config.yaml
d_model: 128
n_head: 4
head_dim: 32
d_mlp: 384
vocab_size: 2048
activation: "swiglu"
norm: "rmsnorm"
norm_place: "out"
tie_embeddings: false
init_std_up: 0.0358
lr: 0.0135
grad_clip: 1.0
warmup_steps: 0
decay_fraction: 0.593
final_lr_fraction: 0.0
Each number is 128 + 24 x the weight over its row's rms, rounded and kept within 0 to 255. Layers, rows and columns count from 0. Numbers have three digits each. The size before them is the row's rms in percent of the matrix's.

# layer 21 MLP gate, 384x128, rms 0.316, rows 138-209, columns 64-127
111:144159135153176148151123131077130091120105139146147154124116173112146159165116126182109127164125164112112153111105142116086112100115112132093172109114129136088173098108114111115139151144148104
101:143112106131126120098143114124121131148132142115131108110144147132123144150146073117095154089073175098088112143122169148128136149144143117139133124116146160097135115121106134170143099153128085
101:135130115140116134146135102146115119090140145131117115139138126103109113143134126147115087146124143106119148108095126173057124164159130138141109138119145120088134138109082121215168116129105145
102:101150125128095197126108126139139110130163149144109142078125139129135126107148132149114130116183190100165165100152121148108112127123134100147143108076154155123113185099126169123115133111106148
096:128127074103104110156103119143146170134142108173129156167162111115068117178123120138096111121171160113139160135157122145114140122159169105104136089158114158160111145117133172164082149158142126
107:105121100143065155139132167133126117114094083129143126109166114136087124139133123084140115134131110151163126135159140134124122200107158100134162116118152128110139142114157160110128105117118125
103:137172148147154142108154118108112092126147133184102114147112110101113128102103102140122098175134160156079131108101114143132113127127106119102127105147150136135072120163172147119130134115132118
096:137151135150123150128152152103139149146134171135124155143110137154168171148136113110173193171140139108187115138138152147101140114121102109119145112137155177154165103098088118157134159128122145
096:136139151150083103159153125181110123138129146154113130184139121130116117065069146150134151145132158134146144093130087152092106115128133117145161106079099159085146105104142115116086095112145121
097:145091088122132161125140159127121121138136131130106084131123157115160136185127113095169133137140147163164105137119153160139139142146103110114098135160140178108143161157110199130151092136145140
095:110183144107118198148156080112145138092134127154195164117152086144114161107147120105132166091139119154134120109114193130108151092137155093106125096089130128122145102121083133113134127122136144
099:193142143086133114146135157107142138112142130111117144160073138090122103122066106108118129113127107168147131121121119120102097107133160106111139111123142106137138130119085133133132105128125136
096:143118130124110129150117093124094145164157163127136130156124137164137119106129171086171129125136140130108102098160147148094145118098108122123136129125115152138135142098097128146149140122098085
101:159169114156115107125101130099128111137110184107119153078121104135137119092136128152103115111122120132110091090111077115083118122115134133130094170151157155147094155072111117092116154150152109
100:141095106161140131115101123141187152101139136158088093111107182073141158113141124074129151088179093124136088109154126157103136111138114165146090128107134142127124122151159133120136095135161123
085:102118139133158137131121153117131113181137105167145157100110143175129129144172149091151130158144145119140129102138148165161121079125093160192149089110161157117133102131120099108151145124133145
098:135140107107100147140085123099116119112148134189135137110125113147124134162166186145145092147062113139130157149127089142115119112134125113136142161096086131124141112111107126090109153169140111
102:155142119136113118144125095153089136136103151131059115157135147092137133121123135158150137128107158099127130077102139079134146142123121172106135106136153124093122146103107132131092109091128144
096:118128156148137147129113092106116099112103132140120130138135121079163109082109141103120101112115156106139148119071121155121101139131114115189114132081140152128120058146091092117117134150151148
095:113126140106153126104157125170175142077087098139173155128141152126108114132090141139150096119105136128121139092132154093095105085153133120135133103102097148104141096137126153125091108133127116
104:127142098135107174127135126126132106113094119150126152125144115098138142106099090173135133149082121115123099125131124077129142102164190107093124079101184126125111112168146169144130145151135119
100:142121120120115114102142154118159150125121132126143095144129122139117127133159119117171161132180165145129110102168143089188121162113128115110160122147141121109111158127110106153128153084134107
098:118130158132125111093121101094122157131113156103139101114123164120133121122148134172126123145133119128115119146154101043118157147102132109125131141135146176165114166185137094138131133156145141
104:109149117113117137108155137116164061150105129121126118175127174108147102187143151144099112114115093113093123141093104157167137106110132144128139120158112128095117120161147149122138078142077132
103:141158123125115103108119155102154094106111083157144136158125143087101114157088177117104169122150127138148119085096158136094116132128136133106145119164148149143173105095137168166112128134153134
096:098115119157127116109162152127109098092124108175104131126102093101101148127149125103099125132112111144116105145183141152124123137100142083098136144153115174132131141145109108139155136121144119
102:151091107156121172067155143187107126148104057164108113101117158140100129125130144095131098110156124114104097148125120168147091133133141136129115110119162123108178122089148118144136101151117088
096:118110168125113126123094114100153132115138094133135129105123096137159145138149110117077144141125180097132150134147148115151144150145139134129089109121106162130141114144157106167118143176117154
082:143136105116154109115132120118147139139143128138100134140144115133111108121137121105135139132145153127137078134128100142138121126111141135127145119071119108137118117142123121121096166177128137
101:130156128103138124148090148130165140137118093127128107098148150126113096199148154132101156127079100110119124135101130154104123105115125130069111153154150128124143087129122133134113122153164157
098:120141100144148132103147141096113094126103162157149119149134087090126086095164117123106135162128130087091133149171124150137136096146129169101143140136166140112088116164103113146117121122142143
096:141087186144119160111154112145114136090114109125104108089142127114148136089121129113125168143130118105106116141126137117131085130135125030149092129137087147143119128128101151129117107108158103
100:103142144188112103165141116125128140084116123088096105161107120137140111130119170143113162116163109076146132120173156113102138115104106085163126110129108108120127106161143149114121155133127130
098:156109103127136165125152090107088125146137096141178121141114114099124101082111130103095138130123150114171139124124143166122148090144128169136092077129142169150108126147155140133142113110125118
100:127147161149137112093092130125121163079112138160149105170126129114114130141125123101128126160141146137142117117120105141117158105151098100147151103145134118096141114086120154137083085176099103
096:099105121152157129144128102120132122124163111117177160124138120089143118131127153075094133117148099115111153141143149148138096077154144119105116101149121104102123134131159126154084152161115137
103:127092113158128152107144111106084136107129131185101115135127134137116118122141138122131139098107146143115112133120099139120175109122064123113154145104136122069117104168134161130086157150137150
103:171106119130124141116135117149102136106132100133110156136142181113075138169107115086145125151154106106143161139099116128123156125083119118161121113161120103144079112123170145159150133115138150
100:171095117134077135155133118160099130106092141141138136136133147144164130044095128138111111129118112122120109144153127167120162108123158146136165137118124125123128158132167119126128102112116185
103:111134087136121128097171124109133137112171139130092148105142115120112117180106103125126128122152129143114134071110133121118138112113114139152127162157131134131120109127139069136114182120121156
095:155107104146134161122150108146120137145123121110076131136125165118093140134122118168127166117175129149147146109130163089088182142168130136122138124096182080127148150156119140135141120123124156
096:127154153120127146176131107117129114157145095075125105144095133113132124160104154113117139160103133112094169090123166123145134136153116069100105110172123129123145097142087131194109142130113150
097:151156097161129106127111112105164120181095110152133090130137068118173081175128135163100139095103133140114125118160147109143094134146085107117116153135163169106137133112123126149123130142140118
100:122100123118141150137128161068109100117099135144159131162115165100151071113147160157133136153102143150139143139150093155134136141130104112110090097162109175123109122126142106113139145096161118
103:133107113121140111183083114082101147134116119180082088173142105159138098115113113107149147116102163125139154104136127177095144156130150161132095123104165115109180105158162121116127138131136144
101:089154141165143140152144174087146122131158119142113118114116162150150136148139137144143158107133104129130121110144132136163129086113126149130139115100151183144123108101142107109095096094139110
104:166119139137131136152119136128156127095110121168118108078107157123136088100133152111140164078132148124089128144138059151095113112097115147063120101130114137146134127113117156151109124115113114
108:090154132130150158120147081107144151093120084150078133138130167125127092104147150092106139125150127117142118119112127074141139170137108100116105137112094154134097123144121120116117148138124160
100:117098092132131089153116179163128117119165144160126092163115157138103135128131121071126191139107143168111127121178136164071171173135145107134123133134111153113117149119149167148130167104113145
098:121123111132115181174120115120118117082103132150136141148138093130156123161195156134188145132117096118099141148148138159137186150144117128123107120134156104106150088133140124119138151137104137
105:140121161148152129137136113121078119139150095131108111100128084119121123143108155119160142137184077130160088130096121154144125108146142115147128120124143150142127100170097123147139120129109177
103:098117133131174114134111097153150146134117089163108164117135146138103120143113106129147086111141093126120175138117153149091106115101120096119163144108160100127096089171163198124118156158056142
093:114096089140140133146133114089163102154160139179121103178105140087101123103155160145177110132107117117134129127131100151174151109129134106113066136145106113164154141132145119183153121128127126
109:114172144131160136146146129107133163090145119107156097086152134138049097164121128139105155112161130105136122096110135118138104111103108109116142128078111107140093108118166189122114124145139146
099:124143140132162141138151109152122112125143128115125093082140123137118146151094112172150151138153151097162117121129121135073158153150162148126114123154123135143143128139121113125140180146124145
101:114158156142157185178158116170152139133109144179159172134145123093169121106117117127129094087130122135122145133138091143179139152148098111119121092133141150124132156144138139141127156132104101
101:133156101112125119177119135112181096127127166134155134152086123115124132142114158115081101142143111143121136115164101152043164120174142135146097096126101150110137125144123112153129133113117157
102:143149142125104181123123137180134133094126145102086106146140157101109160175168130107118114115081137133113115117107071151116121150125165150158156167124133123138141105153100088177157158139144110
104:134158149130106107147142107119150091087092115153133116150164178105112115080144131122136087142075106127088127131135146136098130122068106126129095117140105110144122145169119097122081099124097119
105:134107165141121107105125139129111145114140146154093139109156180144052137152127145103147111095140106137135104124139115116106126163155126068109104076168141144163159073140112130125108128128113126
096:165188148153138153123105178146177104110137132165121146133159114117169123138139128092167126132146148141165143128161127082097098128153121165104141121152118126123143100172144094139136134095140081
100:111106146129175112132072058172104124108109146098099153142134134144138167149118087092105102128124138126106108079123125134103153151102147105152171121174095116130136144130126092088148170131112148
099:108132151149117152126105141113106114128132090094126134106168117107151120093142126109121113127113151131176099099103160124119095167179153131180136139147142099074107119128176091116113158124100117
106:126137124152127122117148138116112169119122130171135153110107117094121122172154175159118134112106130150101122144097136161118117118122164154117152130135145143146142158146087084149112157149113170
097:169159116117099150125123126110129113159130177118136088155086143125127102132097154109113129131133154148142138129132128133142132082069131149123120132153128085092106106188085136172142118122122131
081:139107133087164113113074145130110126083115161110098110118192146128093127150124093121141089133158124120163112149106132138155106137112131101143149139090142139177132105136121161153155141098148150
102:118166130135115117124135110110171131151156154127174148149095149140115150104122134135118096122166115123106079166167128174066103112164102111107135129141106142073128144159112123164096155111119108
103:072136163174133129091130133111142113103131167101145139122109131127147110122129166128145098153121073131064125127114136121102117144102104132127120132133107093092109056123121146165132204143148097
102:106141116110126149078145168136166147132151100111121111111171081129119157100116130117155135164137106145113106154111128116118130079083150121125120063145140138057162128117135157118117117145122144
098:134123147127081184129138108132119107117141126139140131132138156108121167132132133096094143172133094136116105126128164125179125130111132101173114126118118067162135128196147118136178183136116116
098:147137126131120134130114094151085128141104093051106153127129124095128138157121129100123187112138132134148155121126158133114160143168128155150077089122145117120131156130157125166110167134128172
106:135136182128121114133105139090132088121142111155143119137135096100093095138153101118132140126120133136164145142095110098133121138109149143127107087104103161160109148124119158146174123118136134
# layer 21 MLP up, 384x128, rms 0.329, rows 138-208, columns 64-127
119:130112126117083091090112143131149135155119127118102112139117130127098105105158129073137130075119103163155150109131113135128161100153158115123095185162125128144089146101161137149090092084119153
099:112156113163122110115105099136134120128130143123077172134126129117138131133109116120119096107116085096176143142118149129176146128119140134149182098165107167110082100116088154113155138136142171
098:131177101112143144179137109178144163128109149151135056116129079111166135086129124152140131140083142132112125147099116136131141114136115114104086137120093164126126101152137119170110153092143107
099:149089146132117131162130114130091125124078137095115081123145149090116139138140146146128086078097124119113088161080138129115158133117112148110160122168119109176124093134105114155080103149143101
091:117135104077104146129068104086123133106121120135127142110194121110119131160119137127163118118108174163150146158141081149174127131108138109097131124130158145124117097142110117142110137136093091
111:134101099156124131114106133153111098138126135129132091123121147120135130107132123132153131111128105108094089156138133108130118144144145137090115122121120155118132108118158179158145131154137134
099:109107104126115113124183136098131104125091115131088162116131150116133131115117121106095148086138133116092150148164156083129144108154123151132140119129154123090143131152124123172105128143149073
099:090163105105154143161087124135099119137103162134149114139164096095087107115129103142150125096126137106188133141134132125129117081135110170126153146133159132123148135151151132135142123115122157
099:158109138108128136174131169118107120115131127117151094151119134151107163159171123136133128102118111133139114119124134114127132175141143113113147104140135152195099138121113122132135161125158100
098:105170120133159087125136150109130101151150161086106143155088117107099105111092109086126117106164101139101128125111160107111129137117126140139103122084128160118087122121091160112161146157107134
094:120158118116122176113097145120155126130133146136093113100108075128114158126186136115139126174121128139116088126105136162149098120095086117150139129146123153108178146163120160119121132102144161
102:102112142137168115105133160168156092132092136082172103139170157155114089119112121150121125096108135115149153133101154169141158160106137133137137143148178100158138127148131097201132121156114108
099:153099127134135145134129152123125119135175063105139121120149127127136102105075160087088121123146103123140148157140166150117136154102127119130113144128154138099144098089131105173117171117117099
106:157114132118149142098155181108133093086146120083145110164160120119110145101153129122152093142148168112118118132129124118124121096117135100114118101159147116105164140179117140131111097157164149
101:104120076131142148107124129147117142110130120108114121139110127131146147140129128122071162141133146135099133082170122123181145147148106124112156135108105110152144095119128161149125149143088115
082:183161153113131176126095099121139099132137109121170173101110120127150124153075116144134087160114110089103119135134130174139142151124143082170097100113147150132096129129148131103156124086132112
098:159109099123153127157159078148124170101133136102082142144131108089137122077128161130117101136126119150121118147126140123108156163144085142146149135087145107130127085121128099132112137173140117
103:112131136116166155069084128104172111120147131129113119145130153169173140150163117110138151136142143106123101163150086089155101128095140106142113151144114075152160097131141136130139124127129104
096:119123143163119111132151113106175136131124156161178120144125096125085091195133107157107126089141136107122131117176144136117141127115127144096120110108133136142125123163110160129121128154094123
095:118145137088113146111162146124124138128109135126105106173137110108135094068145155104130090131124127110153134117108148115103103140059107156110139126122113188102095112096113138134113139119075169
105:094171124098175098084105120133095125127135141079123070137182105129155091145123154147125147123170137144134140116120116120142130123132166125132088138142122159127075102164153164119096090143124131
101:116113107109155139124176084140080130108084132124113148133073129136136121107130112148078127127106095113139181121121108145119137114071141153124120104154113094094136115160168129157160165124102118
102:074148159116107146148131086199151147138163165175150153128133126123135134173132174124121143102104137094122112127114135122135111164102181127113125130097108102169136159063092084121104105160141112
096:145158121106114141108134124118154112156111138122143151085113138148090134168152081141090133136156103105142143139092110112121173163137116081090106111173175147082130127123144100105112086082132133
108:134168144125112096126141141141139133104131131101096156131161123131108138091145189127137135138163193137148106105126112117115134111146115141130154043089158147105150107090176114161113163139136111
096:147146125131111137127138132118120144129097117144137169134150124122133130082124123111159122088137167089124161150081158135133103092153039135108127140182108122142128136112155140120143134119150112
100:161125133108114102108147148121144081113117122140143086170131188148152138098100133134130126123111145107183115136127149155119136123129117154133130122142130055123130183139127143121106107161117147
100:127120081171157168153103093101102142148125087153114138138168148094135124160132140144136116107097123101119134146149108116100121111163107161100110136126116135172134121136155159157120107137161098
087:076120133184108090237090117135106159136113123121141120145107136104123153122152148092112118134130108121137120099102120128148118150094102117151119101129155082157142100112140124093144138115114116
101:120092086137148152123117096156154123161143115100122121106149126160160121144128143116124159102143131167107067134115121136074103061146116144175101132129131119103138121088154162109079085153143102
105:108099123153144083108167133121115135137122129151181142149118143133162095106134109126143123142106133097105131141132138092129136135093131121090124125146188117092148112130140160092145099160120130
097:128110109129143184152093129131138165138081130126106133174141171149103159108167096155132122127155128115163109070153145092103140171175119159126137138108129120137123149167149065113107132112149167
100:110130143127126157120148128138083099176125121128148158113135122136166149123127153105151117172075125147129146124117123095096138112105119133119154142121164134132080117092103123117155119136121125
093:145094142148115147115150139124139115119127121088162100128141137109156125128110134106163117175130098100150123145065125129126105150097148132114158116082133167127148117096122100106117104097089094
101:103147100102126147106111136117124123071098139132144131109092145110164126156128077121110118099125143148179124120123122109111172122124130102139133167150098098104105102117096159138068094155124128
096:126126109143156133101164137174112152108131114153121118157105113135160116121157102153131170119101127141119150107113098089118088118125108096171113128145095108156127128066173114117133136146119139
107:134120129115055108131143115130194103127090101124135162128104119128106106089118152174121079112123144088137158147102121139114133095141202157132126127124111119140091173159153173113116133128113100
105:139138127142115098071131159153162190093114110145114119136119128114143137074146143076115136118109130105104170115149138114148091131161125133124133095148145097126098149132155143126177115120146123
091:096168162141135084115099113118144121143153134139113105111129123100129129123125141122084139113098128125133155141153103105146114124166151127154142078101167116171116110125174148089078127086156103
103:118166141121170161151066104172105130112126143130144124185135136142130102076135126116102147158124158128132113152167149134145112093145105157139141087147137126130121135160112155127156125147133143
092:131176109127126164119131079099127111147111136131092139146176119109081136154137134119153169139134142094137128109106155143121139158128117163115113153108129127163082134110153140114067104143093144
098:131104114116054135150095205152163123139124152159107113106109167130128110168111143161123155128113125109112135101116169144092101126106079110143142159042117090134103134120101145118082129144118115
102:116131145143120145102165147088091125084167073159088091096120163124099143112128137107156120105098132140113165140136090106145124108109144134137158097144121098117139127177113159103129138105093110
098:106141101151126146103145114133167140142146114095109152133111138125125145120130100111162134090140083099147136105153148136110156135145152116154124112128115108145077136170092116088146127152114115
108:123108164154125135090103155118111169171146154116128134128125116132150115150130107095116158132094085127151120185147125103141106106092166142102131131087122106127148097125101128098134110133123106
100:107105147136099128096148123160149123124153122141137156146142145152135161068108129142107100117075131083131113133127107131127122097111136102122153169126120137129134104064113087146147138135134132
107:126124099130185131144123152092124133101159160106094136167118107126168119157115162151139086158128139106135130111177152125118129142125084091108109110130150119105119137137161115150104113134100121
109:176127153118125099123106169164113129126166132139102145142126104076163128155164120125122096127125085123113161132151127124125100112073113132160074164156154121153105113107134171158091125119123115
100:182147156134142133151130129124107125129129160161123181134131150113134145104112161098131121143110168110123109094143131162107123144125119133136135158159125137151139117119107077143173154150134138
096:110155091116119170123096081094175090133088161140172116116124107131092120103119131173182139130133078149132153139131123119167132133100122098173127097108167146106134152152120125113131132151114140
112:126118121138115101110108131129191164127154115113151130159173143133109139121135128120129119095120160121099164110131105099120126086152140161144158128155126129132119158078149109189107156114118077
103:153153143113113164103161110112133101077117136147140083108137164097124158084094133114103097105165149121096158134132102149136085155122129132116068100159141104139116129132136116096129147082146141
092:122146150133170104141125110113150181145137144165106117150091170116146122143157133089103165089127096115133126114160162166108143155093129147108182099153117123100133127170130117138140118140134155
103:109137110121140122118107128175136106172102124136128102156119149157131123141118134116136116169114120127065111154137124078081142147147099114114116107143150144109175149112090128100136111093121094
103:172129141131113143157133107085132105123158134123148135101118151146133087154171098110134140106089098134119111130134124147118135095097182124112142124162115153142128164094131095134166112164062141
099:184137136103150130112164127119101128113130075156131120148126141147125111155147129146139103100145093122119118120146129135149095159103113167127126109135127141172145167151133110144156130135114097
100:123096133129083142063158109090142143133139111139140141130129131157179154110164112126085117103156125114150183111127081129093110142139093104182086148128126142131099131109133130145136127131160151
104:102203090129119112130117115129100100136086129137156129113135161111120131062087107097117127138132111112120126149134187117142107118108164120106078089176131100149143150175112166120124164121138142
100:130137121138160109161131131137146137115136136098111169129147144092122153153131141089099135093130154136091124153140093143144115165149122135090103147168125154102137144135146085132147152140086149
100:124121122115151100132155147127118173109125182122105117172162137113106117134145109146099121102162118144145115120116123135053141172145163113187122158088129123096135113158114122157110107122118101
094:124149124153130125122112166133111151125148124138124081117096180148086155120127123145108144154096114116176116120116134146153144137140092086144113116143132085151132130085123122115120106143088133
098:122101202132092106136095170172121110129139126134116121145154158121136121096156102136085121129143153128125131159109118151091131046115137144161071141175158106100119125147131151124090121111109144
096:107115148126138133129160127171127188111074116118100120136120123081148144106130107126088154153141118086114106113149128082153103128107139138113100144123128098109065105162114163142146129186120120
097:148110113161162137152142149127118109067145145159121131147104156141135144112103160094144108123092141155129112105131148137166133073173129116099155131121142148112131122133091130140127127096093103
095:128119134144109121108118121141133136106078106173143095151135112188095148124135161111143103175123126104114160137105078113152145134102111102147153156136169124111170057129163090110122180127127107
077:111099107076120100123109161144139123111111150089103111067108105147125137167168134119155120151142116125141111161125133167127110174116149069093127115099135120142116121121115112135125144136127161
098:130147111134116110130108149129144103170131114136160106098140113147087104125121099125136141130169156169099110141151089165110091146133154168158126127156129130119138077153114098102089186151107114
105:139085121110142109157152161077149118133153107173138157142113100115140157147092133114127134153126095109112149095112104130120135108138143081167174167158152134141143154158142137102113118098137125
105:176119162102110133088105126154200147094132152108110133153127110157126101110147176134088106129120114153134134141142131122146169137126092149132127091163107151070129170110155154159141145094114138
099:148152144129127092121186138104112159056139139124131134088129115137113131111175111108091133120150179105147150125125124139098161116057088111151114106119096119106109138150143123132137144096105097
096:100134123141117096121142131136121128137184121117159137086135137106106148164180112100154150153136103131107125181115168099111129107157143125123150169102126125128158165120134109148140058104157098
# layer 21 MLP down (transposed), 384x128, rms 0.186, rows 138-208, columns 64-127
113:134123155113105101115125117143125125159149185127099133163115114111142090103109132077131124101120132099143135115153131104151145183142124050107111151123133142141136118124134153149126109144114128
104:133126110121111154110151139142157139108139136112110066181125086075062156093152121166130186117162138147084116152125122126155162101101126155159176150127141094128124122111144134158118147161112124
097:110140151109119122132108076122190109092117131118092126134133115128101135147100145143118134162140114094169114123104156099106143181104094163184101105180139143116169122129113047115183139130169143
098:126156160097117143122147094168144146118112153148141130135131136114127111116142129129128154104121111148137107130079184102122130131095087094124146137164140159129114101091138150093109135128121112
094:079192140129189148182120117090109158120121108131151087096139090156153119115123153149090115137124086115128138155138163143141149147136117121139134148144134093114129154131133104113073125110139128
110:115130088134125134140144119133143140110151124140145109084096115082076085114158135124124108152105179131144080110113123113141116158125143115135151113140136130144133138140152175110140157105098081
103:129143143107133127091128209123112109124166075109127170093121114114145145120135107136144118141096115147139142076131146132127131128121114108128132135131129122136143159165129166136132158111123167
097:178168147117105143153116117091096096111111129137114120137118128127131143119120131111077140138136100129097128144145086139139128119136117063099120162136094096115131120128136155115141077115136137
100:093087082156117129190143143123124134118080116130155083081157164073112122098157104109110119103114084111129121124103140168131111114148181144134133147101106079167144115130143117130107127123146130
102:149106129150110139135158152071140152130093097150113112144113112100152099155109133155121112121118139125128118106124179145114106110163128120157127120154104121152136154132163111172148130147112130
093:147119143120087148150106171123119129125163104128076157121095155141147106103144161136128123086159161103118154133139089131153178128157151093152113091165151108154080171075110128129108117139148142
102:122148128233145151113108148098137094156174150130161140143199110159125131128130081114150105126128100115158161128123130118124151131117106136090125127149114114131126107144137110138126125107151121
099:157137099065124133102127139121129144124119138140115126122101149144114142173171151102143121110107138145104138130175093120083150110126136106154133090165086109136134136109130108129123096134150147
106:148103117122141124172113091135123144162118136169149141117127120097107120124090086098096177134172099149162152133132107086079123088144167138154122118106097161128116140182111122095096171128127125
105:125143085167141134127144079154123108114153160127141145141121162134148130162103111115145140138166126126150148066087140132122128117117142138060111144134129124122152158133102146151107141111139153
083:110107099089122169140118109097111166122091113117082099189101136117110121156147122151121137103162146140125158139128125158133176116097115121174127097099116104116143154108125134177113129136132165
099:116139085149151140099107097107151136126147159152113124103165120160083105142100114112158142138124124128150117111107087137076142079132112153188163099141154103113131149145104131125130101103129102
107:094120117137147106178128134144124120128139128125131144121125134122139135101140112135117132125152116145161126089122163204154118087133150168128140120139126182143126155104184145087134174132131132
098:191110161156103144133091137124119136151123111095092144138132118102146115135092154151115136130115118107113116147126128113139118126170102141101177120115149079160125149106116106122131131130129144
096:105151113136122153145111118098123170112115119144106154074098152127122122111136111135180134139149119105103120123160131185178115148171108143146139142171122137154170139090148109121121151094139110
104:122114108185144132136139126137107154129119133117124180136122073093111156090112166099147113099126141089085114079123131121149140155076133136108112142144120145103120102113122130102146119165141074
099:121152131125154104138096104121146116073147117155113160126131141102119125131183125102158132111094156149121140131122139167113130119087136155116144109099096116135149108151140137133150147112124144
095:128157148103106149147141126148146105096152095124111113115134121132144127109135148172151129152117111115123076151088115101079149142073143150099110090155121137112121130111156135172121121128164166
103:141121105134109140150117133102170155130126109136110094180089093118119117153142103101139107090096118140130106097133200163148122099163131104181135107126088116122117147152125106160150087124138093
106:102142133128094135165113085123133112109140148152155123129104129096115122127116091084151099121120101154133066139124165126117098120124126144148158125139108108129084104142144129167151127084176107
096:137120120196128163141138116143091130076129139206113178111117169143100130089144134120123153188153169132157131119127126120154108118139131136089134136143125099139108146123120107139104148168099167
101:117138134157098122159134125146105133120096096124071126099147116114120145130117106114108188111128129118150108114138117072078118127111123092173080102110147153159101148097149118127109123096136124
098:167103125151111132100090152140147089098160149111135111103091107121141111168118140175125161120154110159135079119153169140075158151102114128133152148135147117121142157142141105146083138138119123
089:124106121240127134127129121170143134127152083117102123102124137130088094096116128136132131152149119165123136125123109132116134133156133125125158138139129101118127166123121148100151128129131112
103:143151125111103111148127097151119097083101117151124126150116105112126116111136160101124110158154144098124112094101147159124131138095168131152124134142136094135139132107131141085126147090125154
103:166170129147124121136095131131094144107124155139102128139124149157154122117086157082120139096166151114149149115135117105123120119132113096108117128122164104128144099115163124117169150151157112
098:090146055123135167124151103093126143130152093119169134094084132099149136099132118123129104138139152107159118146101094101114147150080159119128145142168133160149205139119148141123104146137143097
101:160160080031136130116104120148134134126141119155163154167135142144110117155141108158139119118127162123126106124154112095137128153145131121153145104168131095149131100075181126117171133144139142
100:085113143139145131117150098118125144100103104179102111132140100138132139164160107126121171119092127101133147080170114144105107181165162138169136130149129095129108130095117122170134135163179094
116:124052085131129109136126137140081144170167119101126131106115123139114086065138184125122140139127099171146139136176128107175095150138130116138152137115125111174163124150157135105180162090185134
100:077156167135127135126093134138126133132128138111074103090122129141150160149150127152166099116117140117133147131112146076119175142160080169150163127119155142104128157187115135144105124140129126
104:114160121103149126113124157110145129094135139157115148132156144157125130139145125086122113140159133179135129096091154155148115132125187145154118110147144110113130157139159114117138186137158104
102:097152164109131146141100097083133112097162106143110160095162134131139134127147141140090117121127108062153129103140171084124120170135115131125127117124145109141092119113096132104150144151104110
092:144098114176143133174136139135153158129101112110088150151101137109175120142158112131137131069146114094151135111143104139080173146102124094145108138125110113099151157123114108152124122138077151
104:124152125111127160128118151154126169153123124136113085149138169131153139088139133100141137137120103087134092130146117109102103138155134163151066128109106059121094152130135141173140139120128117
092:150126136101116121153105136126119148110154138085161098115140132157092114135152092116114093140111199132080131136157153114169090126093145113120108141139159163153134132095156149169176162133136155
097:125147110128130147163146135135141090166087116139069122160063121114160133130085146125126085129140096102155175114075124115124158147102138141106136154092165109122148161177125165119119107138129145
100:127129078117114107124125104124136101131126134133125126094140082152082157140151124126155130099128150097094155129140102185135107098134146123162103081147145127129170096195151140159137153134132119
099:110118111093126140137153124151132107126132134094143120088061085121152152132152122142111158164127111142094152103112178136128169143120129153118124113164160095123131143119124101151081116145074131
107:088141114117160124106124129152078160121089088105154153155126125142149112113132112125096128099116095163123144162146162116114081088110114128144093120125134134156123150149128163129119155093124146
106:170114134133128119149141112138135140129131120100157109156124130121153142109115134122153154117149087142134087131101155138123163123087090166148116136145133154106097170121130096178118105138109136
103:127100149125128130129101129192120175130146155129111093135128082169147149145126141125072093099155117112156151131095111116151147092102132112139114111117114104134081139142163149099156160130103093
108:148089150135134116173148135133157129143131134170147106083133077139134083124103111162165130120148137141151106155122172153121130107103102142128136130128153132143142110105130133169087105136133090
095:153101118088101131100117125132162116122108141087128082107119121127144118155150170093151143116093133138133176126111092098156131122133123127132124112105139116141109153136104115102116175201134121
099:140107112093115144152112104165095137129150143128134111110125104107116124144101148135126093137091138144136077145112105174129156106123152132126145142183153144103172135124133100081164159135085137
111:135134073117136106101090150144153107129087126145109126120122137133155113151089108149108105185158182148097126131136179156121072089123126120115094133130118154125135131146119148130128180118143154
103:110114141135138120101094151163130116111137147140134099121145111116143117107133108149080100109165159126110113136155144138140143151098126137096117135102132131168142129161097100108127159114126100
097:116124114104106155121122139163115128122126158107123100093122127138159146098109149156143132124118100162158153137133121106115116142078131138147155145146154087141072107112124138091108115156105119
105:124143157134085133098103128092139143097152119121125125161135124160202141102106151085137113104085150096146110132112100093125101077150163097148114111134141154100147092121162077146127128106126102
106:153113134153141131199137124094165120113109130132139130100123123134161061138108151123143122121111151140161120170118156113131130103122141145108155147149156092154046145107129071140119117078127099
100:084111170125110112117138151109163177148130127129110114089095141171139167126113132087133140139178090102137094129158152117106171118167160109139072127144116115107090119104116148129130141166138159
102:092172152113144155150117117130076150087132101113139121158152126123103096128124148140132160146153155096142122125138167124157151118184138157156190160135127080137141142108116110145144129093118132
104:186087122132118135144132122106125154110148109155111118142122124106108088112135171126152127154082142109161111173137094107137131104130131114138085149138123106175152123105108102139173122121128110
095:152118117158131122148155141193132097118164130104078111137109097121156109106142155114159115079147139115119147153110125097100122092131086128158086144128152099111157107105136136092121192131074153
103:137115094131142145196139132138091110130126117119107101107106114130142170146075143130119109103169098126098088144120130058124104114165135158122153074141131135111163132127105112094184149095137134
098:110126156093139106159134133162126136062103146109099148090147112146106145128110148164139171117124142123152157089119110109076110173164101139095154143116145166144156129157108172130135161120142114
100:143134123129129191131140182147151137187098076120148127122129127118144139108132134114157103104109112147138098169128142134099122148081118116114105138145085120137144144131095114126097129123078143
098:147143121112126144090115139134111140128103137092129124136122135171110149148099120141087127125129137154100108127132147130124128108088124147132131124103089128131142117091108146124188168080117119
107:085121143120116111114151132145124151125136121055109096113120145081144081119114115142134138165141117097116161143156124146117143139099110094144110104135106083126115149129147128157128138144151139
097:132153083155135147146106113126145108164171145121113134169138165071097101119112128138157156134132130159148087164146128129120168141131184105154124126111112182131132126142099115125143123092123119
092:116089163048118094157104124091162132106078112106139146150161143135159099130136089125103134115140094161121124113106138118115151103146105145154101110111123137106125140158130101137118105123147117
105:167124148082156141126161123136137223126128125135112124092080093106134173141122119099139131134127145117111080143150130119169136168153151090137105150129119070154143136111144137164145164129164180
103:126112143131132116164127112118134150107115154154120111105164146135152099127110123128100175086124187086176131130108125153134148105114110140133147101092128158133127150149132081142129088136101154
106:095164168080128147147101129166166102111108118163154149132105127119128097105136132150135122119109103151129116138155168185133100134160104087141129173146093149154130173088157094132130130137117164
095:114097136185164086129085122116079128124114166131125125111178109177136117125109122168107138114180147119125145130145147144113133127118133138127131128146132110169161136143119170151098072178110151
096:151122123129155126112122124123120109129115089157104133169101145129068117161124126174127121126150152129131132119143131149157141110118104118122131120149140147102144172114169151095133162165118131